config = dict(
    num_hidden_layers=11,
    hidden_size=96,
    norm='layernorm',
    rope_fraction=0.5,
    attn_scale=0.177,
    optimizer='muon_variant',
    learning_rate=0.015,
    beta1=0.93,
    warmup_steps=0,
    decay_fraction=0.873,
    final_lr_fraction=0.0,
    train_tokens=83130000,
    max_steps=4661,
    dataset='wikipedia_en',
)
Each number is 500 + 50 x the weight over its row's rms, rounded and kept within 0 to 999. Layers, rows and columns count from 0. Numbers have three digits each. The size before them is the row's rms in percent of the matrix's.

# layer 3 MLP down (transposed), 384x96, rms 0.148, rows 300-365, columns 0-47
101:486439511619525425530478479531446590501502409478401542438505440512519503476510441449426586547465522575530515506510505456557564451479569530458435
111:446490474550525500503547486543584514464520462527425457509518515530576560433510495506511475561453497453526388473460499438477499447509507543492482
101:397504459488454530473535519503514513531486496440498504424443413459472573523443453496564472535404464478470526487510490528524539495656518574436381
097:565565463502455525600498550433493649516516471449536521433535563486537460548551472513573496455540475483573399456524530567485433557490430448411536
104:493429395499473544471476505528544470437484401432542512498451584582438476495442451570576519503561465533489500458522485540461481628499499399476480
111:437534507409391558547572535495477606521528433470407533512433550459456471521470495475469484540582569564429488477408506454437446516622479531418597
097:529589470565507539468636536521517565513480509532518422483442538466510514452507503511503533472554560434539583540433474465459468498531451428494573
090:589528477518390542507479583542558538484533476493523604489472542449461485519431504575499570609495487578388372526410468570462474516493503454493504
111:464441577559412509532487551476539570588492496512523548497476445480609527538503506551471443532514564533564518516491471555515420374431512519489385
096:402584546500463433434550479442509470406536536454493471570472556601465603507417464493508573462559465520468480428510459466537405436491447545618614
096:534512448433391481449491475501552514470540496489441506511485461596446528543577440489571465518493547455449432510480420445509519581527388536516554
096:519497573454479510467450573548475494586460540486435531453582517580470535419440595512444449485449525448548443419554510517641480482441463513573485
102:491564458503471519558475488434434519487412517482517485459496478586478540445543562505569504559544480519544529475554490496514490544460533517467514
104:466483421557599522473454459479600522461526514544519456559592479463490479494533443498499444510497531528566452557543549551420510499519544499537473
102:493548501469433553484532535506422479443549551546569599516480537524568459569461515568456466411477488459450535464496478504554511466464428395534544
097:496531553512450472499513524511476447365493467487393458477502540500565456538404543585558533334504412461595429508462550473484521493507519528425484
100:523549471505480455486488524435497592492452527460550614447489421531472527508573541517457546463430514414558521558612451463430465436458468557497485
096:513491455469438588482461535467596518439526459436521530470540580468483502458523452461482442515506486361523427431552523531451444547522524434513507
105:538572483527459474537507589467429459551429542531415533488470431528494450479580456493486540402431512497576453493583526411553517512528517428482518
102:469516512573563543477585466516523522507518445477478467493539516518590480536517484566526534432476575582534476536492499502492425486482354528503529
103:448477557555413449511446489616528489552525450524516531476432510473538530459520499488440506504526488497471527420553519488524436506507448376552477
100:508511507519549475513493561454595551542536463514591608496525556522404520554514472578502615518397448426463497440476505442488440534536489475504488
109:512510542484575503526468513490518504528455523465460559498449527391485540498602518502472428526493501555469486483474463441460520462507546546565419
103:495490578445521524445490455478570499466472509551557568509473565472511455530613519500532501491465460541430537545503522427467524527629519534482410
103:508460566570510519494457398585419542460517502523445508601495431504527463520578576542493460505472468435577500464529424503538441543611511475498474
098:593427461467571514460479506500456550501525542571429550533527414536509536584559558558464544593460504546453468419466474504458603487489489478494558
096:526452467498517595498500542511521508491525517464393444572501439475528458411508576482479433497493543442424433491500455486495538451531535518497522
086:561494440521395439450531422429548439563483585360510423499471521508509543503446478472438406508521518458516532509518497594534418501510616458539570
096:487562510504570500445510517456471508369559545406509584427539423519519571499507448627563581431521535575538465487480522476474398509525448492559519
091:507498567517504510434500537501544571408526479483449532488477546549404464517487550402511472530525506498494511549490390480561568408509481431478527
106:409471517490493588494549507560552523525470520582500530541482529496480486480504429551423539519532536506369445464436430509540500456520528487534554
095:528446543457486502516435516492549423486537451511414504466554510518562461451440508517531533444453579462480471535509447500411540533508566443517518
111:592508468450602474515501486544483559500531544462544538446509554522503524484541476563512476604487447452541520415564558460488377453569542517491531
094:539538544553566482591486531495484440451458440533463418443592336462489506548534474490432433589485446480509508554466539476481556442500479432421557
096:547485522556518553500515401560549570479535463496534495512500426448521525514586429549570512464509439481478542466524438563543580491551530470479441
094:505564550438498446437387521465599522461526432424543540556508457426520517513458568547518529506443525470570432419427529484570498468524412503487519
103:522515479493599480449420523448459435493534553444481502585641521484562459468534475520462510436412453527519472534455481549575481409482441598486494
105:505526575557545587523414509458509512475536585462576452549479383453493505525526512496532510483511455541500518473502451591448421540555544413521549
106:479528471499507575495549453462362536468579542438511501374551405468507503515489536448533447475427437461415527601546501448506546471524519550490408
096:498467516500466563549457411512495519447572487423445565531511498530458540508499521499589453444676501491467544479483565462502513533440584464463425
099:523531534467523508533410491482485532464507427560581594422490511472536535437519504480462393353449544546479468498453586480499528381466496560496523
103:559537502498490475491500405477433547563600498522539499472556416525552429506494459529567469517492524506480474476548543463450477587535476498454518
101:429440538552613561431552586516482474560418444518498532367510529548495560528511475522552453450531412564524485461541487487498549549397495509504486
104:440423445482440460538493551550475574459571394483495549470511469531568575490522423470434504591484473527499536516496411328521496462455630511590575
101:422456423406495564452482429552574508511583556611599504458563403480547441514515456529558562456459533481477436536485499479483488537479427462556565
095:516445535511480546538454561501429511417545542516518477379463552585475532574459538513533607504511575569536482562394499521520489484505480548518465
119:511456438553515480497547451452474544428501406472536468522533414516463469481532595526545458526594417537429548499514585470517456517472441506488507
098:570493553534538560533545529540472541468500457523463544565470466565494444462484433457512507474446559387393428525541495572533488512502436410544461
094:443633534449544377519510470571473493473520557447491590505513496537492528525425446546421533456538531571477485484478478481509562537523528547465416
098:425494517460507505468497459561541539528559493479364528531495433438513478565480503539397524541532385492504449540501483396439501460574513510499526
100:437526481542488578520437584511511565467501558558558539474545460583529573446498459514462580514509542467438428521449402530498502543509534474436577
102:523576478545442477541474434434502480530506479507433513543453514534506543396492554561469546468516422486488440420436575573511505546497398512459433
100:619511557493538524573600532518475582472524481442450594427532532517569466467548454483539484505494572525421512428491485541462552574450445551396405
096:533511452551475464529525536473506567474482479523472493509421488438381505496493496518457498514488638468477425520438469565522458418489459516566526
093:537535463443494519604478499448457528501500418338478548546498568554463505514559490528494553570456465467496388514485455599482572485520530498494467
093:554452455490507484444468469530411447359463483500436629504510514505573502464535449492449470603487558479495514527499481478489503593561450482533472
101:453479479535475447595556517403458479507425472502589560555489527480494532429514491414460429474536545533458491579612492509431460543543493545500432
106:516554546403443473489488496522495482418536403482396523517468546434579575442494541499548565506494473442531418462575444407527448458455561525537423
102:496528410452531532474395448461425468436522589531491497439592435515519483474444521466574491411562566528493486477417525528410590573541543472424454
098:547485523467571536464527506481584487461454520501390553496465578511436405428536592552436560493578511567488526454443563545453498432536557525550566
105:522427486553538487581420541505481388486500485574413435516454393510557486505530500522524585590498537533462455537493484581411601450553490506484512
091:475544507446532448473479483627479596384518481558453509403541532488541546536521542552608397479486592420489473467530542475422495565495436553455501
093:516511487475535462456421518487507521583455541469412504518505429462488415449494589500463512626442574583526399452526512518449537481470555474525478
099:537533465485397468487574377523544456393433444539414516550565461483479441543516487542489467489526396406500426514554509452591516556572538522571540
093:443550585546489504419529470483400470512557597481584500512474509453523581506358522483446494464509540454550581522424503516450425495471430484517503
100:448529566455481488412440568537498419538523531439437480471502560567553526519530445549485482521442532579527562457506505541509493453469445447610520
# layer 3 MLP up, 384x96, rms 0.304, rows 301-366, columns 0-47
113:598514526494422530547512487434465458500503506446494482441583455530450457520569496483422444489517503417523469548511536547510474519535427535421564
109:502455484596510490564538531535530502444543411548510499486445438478485552451423410458556469395511476562569512599499503548515404528510523520559487
104:502451423500537540524575501505441539380465543463558464522573485503482501599497478502517542542463493442571531496544465527480502507488529394522451
090:431507509519450506410610523507439485557503471607499495457525519467528493512606533466468565449454576445464563568417506448449536504452436441539574
114:378472476483427399479536536466551470554431516528442524532509525487460472491547530403576563447580574510490473412543446504512613464572476565510473
103:493518474474521534467530483480434471470505521470466452528514485407608526505444572442639527401579550549497498533534514445522548469533517569477417
093:492461495507492538532563531475473446587424471498603543559579489444518605505481462469482421477610359479532461514533530522521453585544466482428549
107:499477436556540433482569437572475480591446495474495425420490537445471469462498532497475534427518460495493494457571543514530448442511520426443447
087:510464485506556567506435499474506558612417538503464416481593469438467561444590494475523539573531599523412584444437464474492496515447502436465558
098:526607473480543507469566449494416483602453434523501491435353385528543508515537608474498450553462510530470549469514490497600468568451542494500470
099:473512547474448534469537513447527522530531543413535526524528491640433607468512502485497526550505521525468555543498498501479476433480489606365543
099:494496508552530510419465534488438463518537468501626429531440528457521499561562538562455465527442434527383485476519419509499496595554439479501593
099:487463404423453538599499494422488445457561436424509517507494483510506452460492466440555499530563500582538456544502431508556477463429521491583446
088:530456501563466521587486540456532408449501507450436414562459498524532606444531513545478536557485457555567541510593525457407488562548511454494474
101:519489478559556577428442675551479485494467509469509486419504528482453589472569520483509411498495474498507525513381653539539479515451524480504473
115:474509538486483491441506400603467412511573498514443433472497514546544514567480536607506483419527463486440443548440540457391447557477538645385498
098:529467459555477427546458576535497460531452500539529419490443495525449567511429476523556506582530549558444543465383558441541437448413536506468469
110:415510455417477534465472547449589540599602498453468485486452518490491546534565535489467527515550553419486539463500538523551559547495478535515495
103:526536496528383443448488476455433441511522532526405425461467523510431524472465405457520539571499445568464489543485581614548468512508605473536545
097:519498506535474539482416561514483450426548578563592471492546448561448550456525501438518546444501549414493539497447401510530465569512474542452543
097:524583397446486502476546550433466461584454527533451481532461500499531515477453476399480497441531498587470534476504579583480369523429436514540629
112:533498425552483505481520487667571502460428509417485523501546484571473461389460416521435409498570501505494460474480546498584503521485540456443545
100:537398507491525582468525504551540521457445503426498514461508498470511493563523477495430405519466557418507582535477485552493610452525432488477500
096:554485476488521552419545490506461484560472424578499470418572558497562420494507487422494565456524561460450590475451479410516520526424544583497552
099:491504443417485468572462491498513444535434500492481449522504542664505433407497449507544445445554476519445539589528475523519462494451413494505557
089:453444455489494465622518457568415507508634536504612555474480404427486599493520544487499469506488494470509440444543525409550452476483555525532473
082:432549528479506568527507488504463536419554561448528536460438362453526467506502472484528394559586492499482591537547590557554538464460448538507441
098:466383538569418571505473445537559549621560428446537386420520472449520515425551550520481459525508551438499408471504398458507499589449513491416581
095:479520538547523491603487518489439462532458465467493408528490471481539509482472508511456488515470499481469465545442449580449490555571600506541479
099:456452503481477496549527458375419482517502581638520555505463522507564566541431546508553456520468583454446521422408531447405492539482550477453520
092:504433413564432538475448544524531554475453499543526550467550502466507531598497519510567571527608390462406509624502483529488554544556473561458433
109:542524491472535537506544496502515516552521532471604551387558467420401474459590501528519513540485463433551577539572560520507506414479458451475576
097:569508502514474536518498543478461497443442509489499477537445470477501506484451533448530460550506428503417509498522428402376579518561586466531485
091:502484501432562492546560501500351421508528569520638407472540504440515512496536484477504446510534474516464485468592500445428423529455575478517509
105:534448498534393517422486456549467449569561605439507497543501457465516555481497497522629490543560475469502451517526546374514407520501551481505551
097:501529536512518578546440548490538489566463444395497523395446541471523486516501457476492512501494570493522456460471440521480460564466531483411503
105:542549570401497503517593571477387453503495503455529473448440539500434518582459492590528618551565438525393409557558459488477489505539530534483430
106:440467479535564386504502557506549456524471577579489470499382538419434512481526430519586431415627480485531532533572473574549526507451542514499518
083:426444524596537503472472553482458484429487546508581539523425457510469582479598502528413522503473531576487517358567466493431511556437445514529586
090:524538521479532402399497446519498478503513527438560545502572470467518553515538523563396591491563512539433493554601571451474445503464467511525562
126:520474473473508428508477372526449509495502500457455476525612474537564468439501460526465570491500412512445426442462519503512544588479552491444511
096:448461499419423551501497477438464515498521572446538469529448530464412461481455493521505510530467542423473527437531472471505333548555546500600545
092:462552656479516529557531435524530492483488547551568511490512464538477460463468441489535453476498579565508445532507478511549549441426517580392448
101:538423465420518536580497461534457578563488505506554504424430523440496464514516546387545529479504487447416549441587459566432556511438500559529453
096:477499464486538531459493545532545508560478574473449512573429489456480463504550551548409558466501393460509508475506575430497521495459464465486593
122:494592454520466343543498449437489493413471488502520551451484446459434491491571569498506509486440459509467527536375542475557526493473426483515572
088:519412552560455512500488493418452398581453451576560549520534522471494588598512572509485535422540491590436499519528466423529573516489514359482432
095:627423412476496513503517458387500515453486548574449440523620504567574446480477424491328450510559474485512535502484508496460486445407413478504503
100:447486490465446516571467476499449497468528560540529547399492522484438541492447521511452524412590496472462565568470564517602420496598578552542529
102:508505460564463472539533528473500470420506607576492400488560544494518506504544566511498554392510395525536470559488507549409575444573506445480550
113:426429421525550413526514465504531499544513495565555438488390423548507533564484524566411511508450515510518584417569572489413541525497543447521480
095:505560451475523502526463474436455439443538477528538460510486520561539485496512438464522476531509492480536459500435473498453438538457482605466478
091:409433520476557483435498449584490548489487519476505402477505519449519484461475507428629530478564521506466417505464534527507516513485456442617424
092:518488523606453505561609488456558468509494511523547463451517470528531491530540588498476531442482531495452507456469493421452449446422461490517466
091:530508537504459533535497462451480476610423476541478443538513470512540487534501533468571450413513430470416472504431517532620554554463459492527446
097:582539548514561478554474542511592457529491498571468405476466421571450554522503474558437460527490424525580515480463596450503487542523450485487491
108:539505495548512532479506412516588509493450572503494554424542542480464452434492513510441437508547623497423555482511465405495525506340549481463493
103:429502540547517478576513522501556549501539475521439491422496439554479534497517435572488478538568378507536464533562512477568567398496418562549488
109:477429422448502468485516465512411450556441531492500517575517519528472574478479512496452506424516477451468500470443430559468468484510444489494476
109:509469535582483460555560439503522520615549523520539466491523550429454440584518454498499545497542495577525394452453567437495536417537580612527430
092:429476434507518513452506492469417580529579480471561572498488555539482459476560528493500535509480478477455470478471504475645519515449532481421534
097:568624493505475484481488369531512546463508480453553544468476513515465479448486524536460488479599561535504429507418456440565525563507438476488458
088:473501414543554553480480564446430513545533551562509522477443470585536609560371516429459438501543547520402452492544479522506562557420463582449510
093:459453437578531504485385516436536460549494607526602475567458504485556424518524521524532454483525422482503532435490467441447554569538551545447446
108:463524512497464529592558482496398450506485489474481516440550435478518512521544549573512493485527503429384468457501499483398523521503441571473492
086:493524529453521480516527412593410496558490524544530483504539620389430559492529545522452520578524465472531516452440500433501600493498409551528533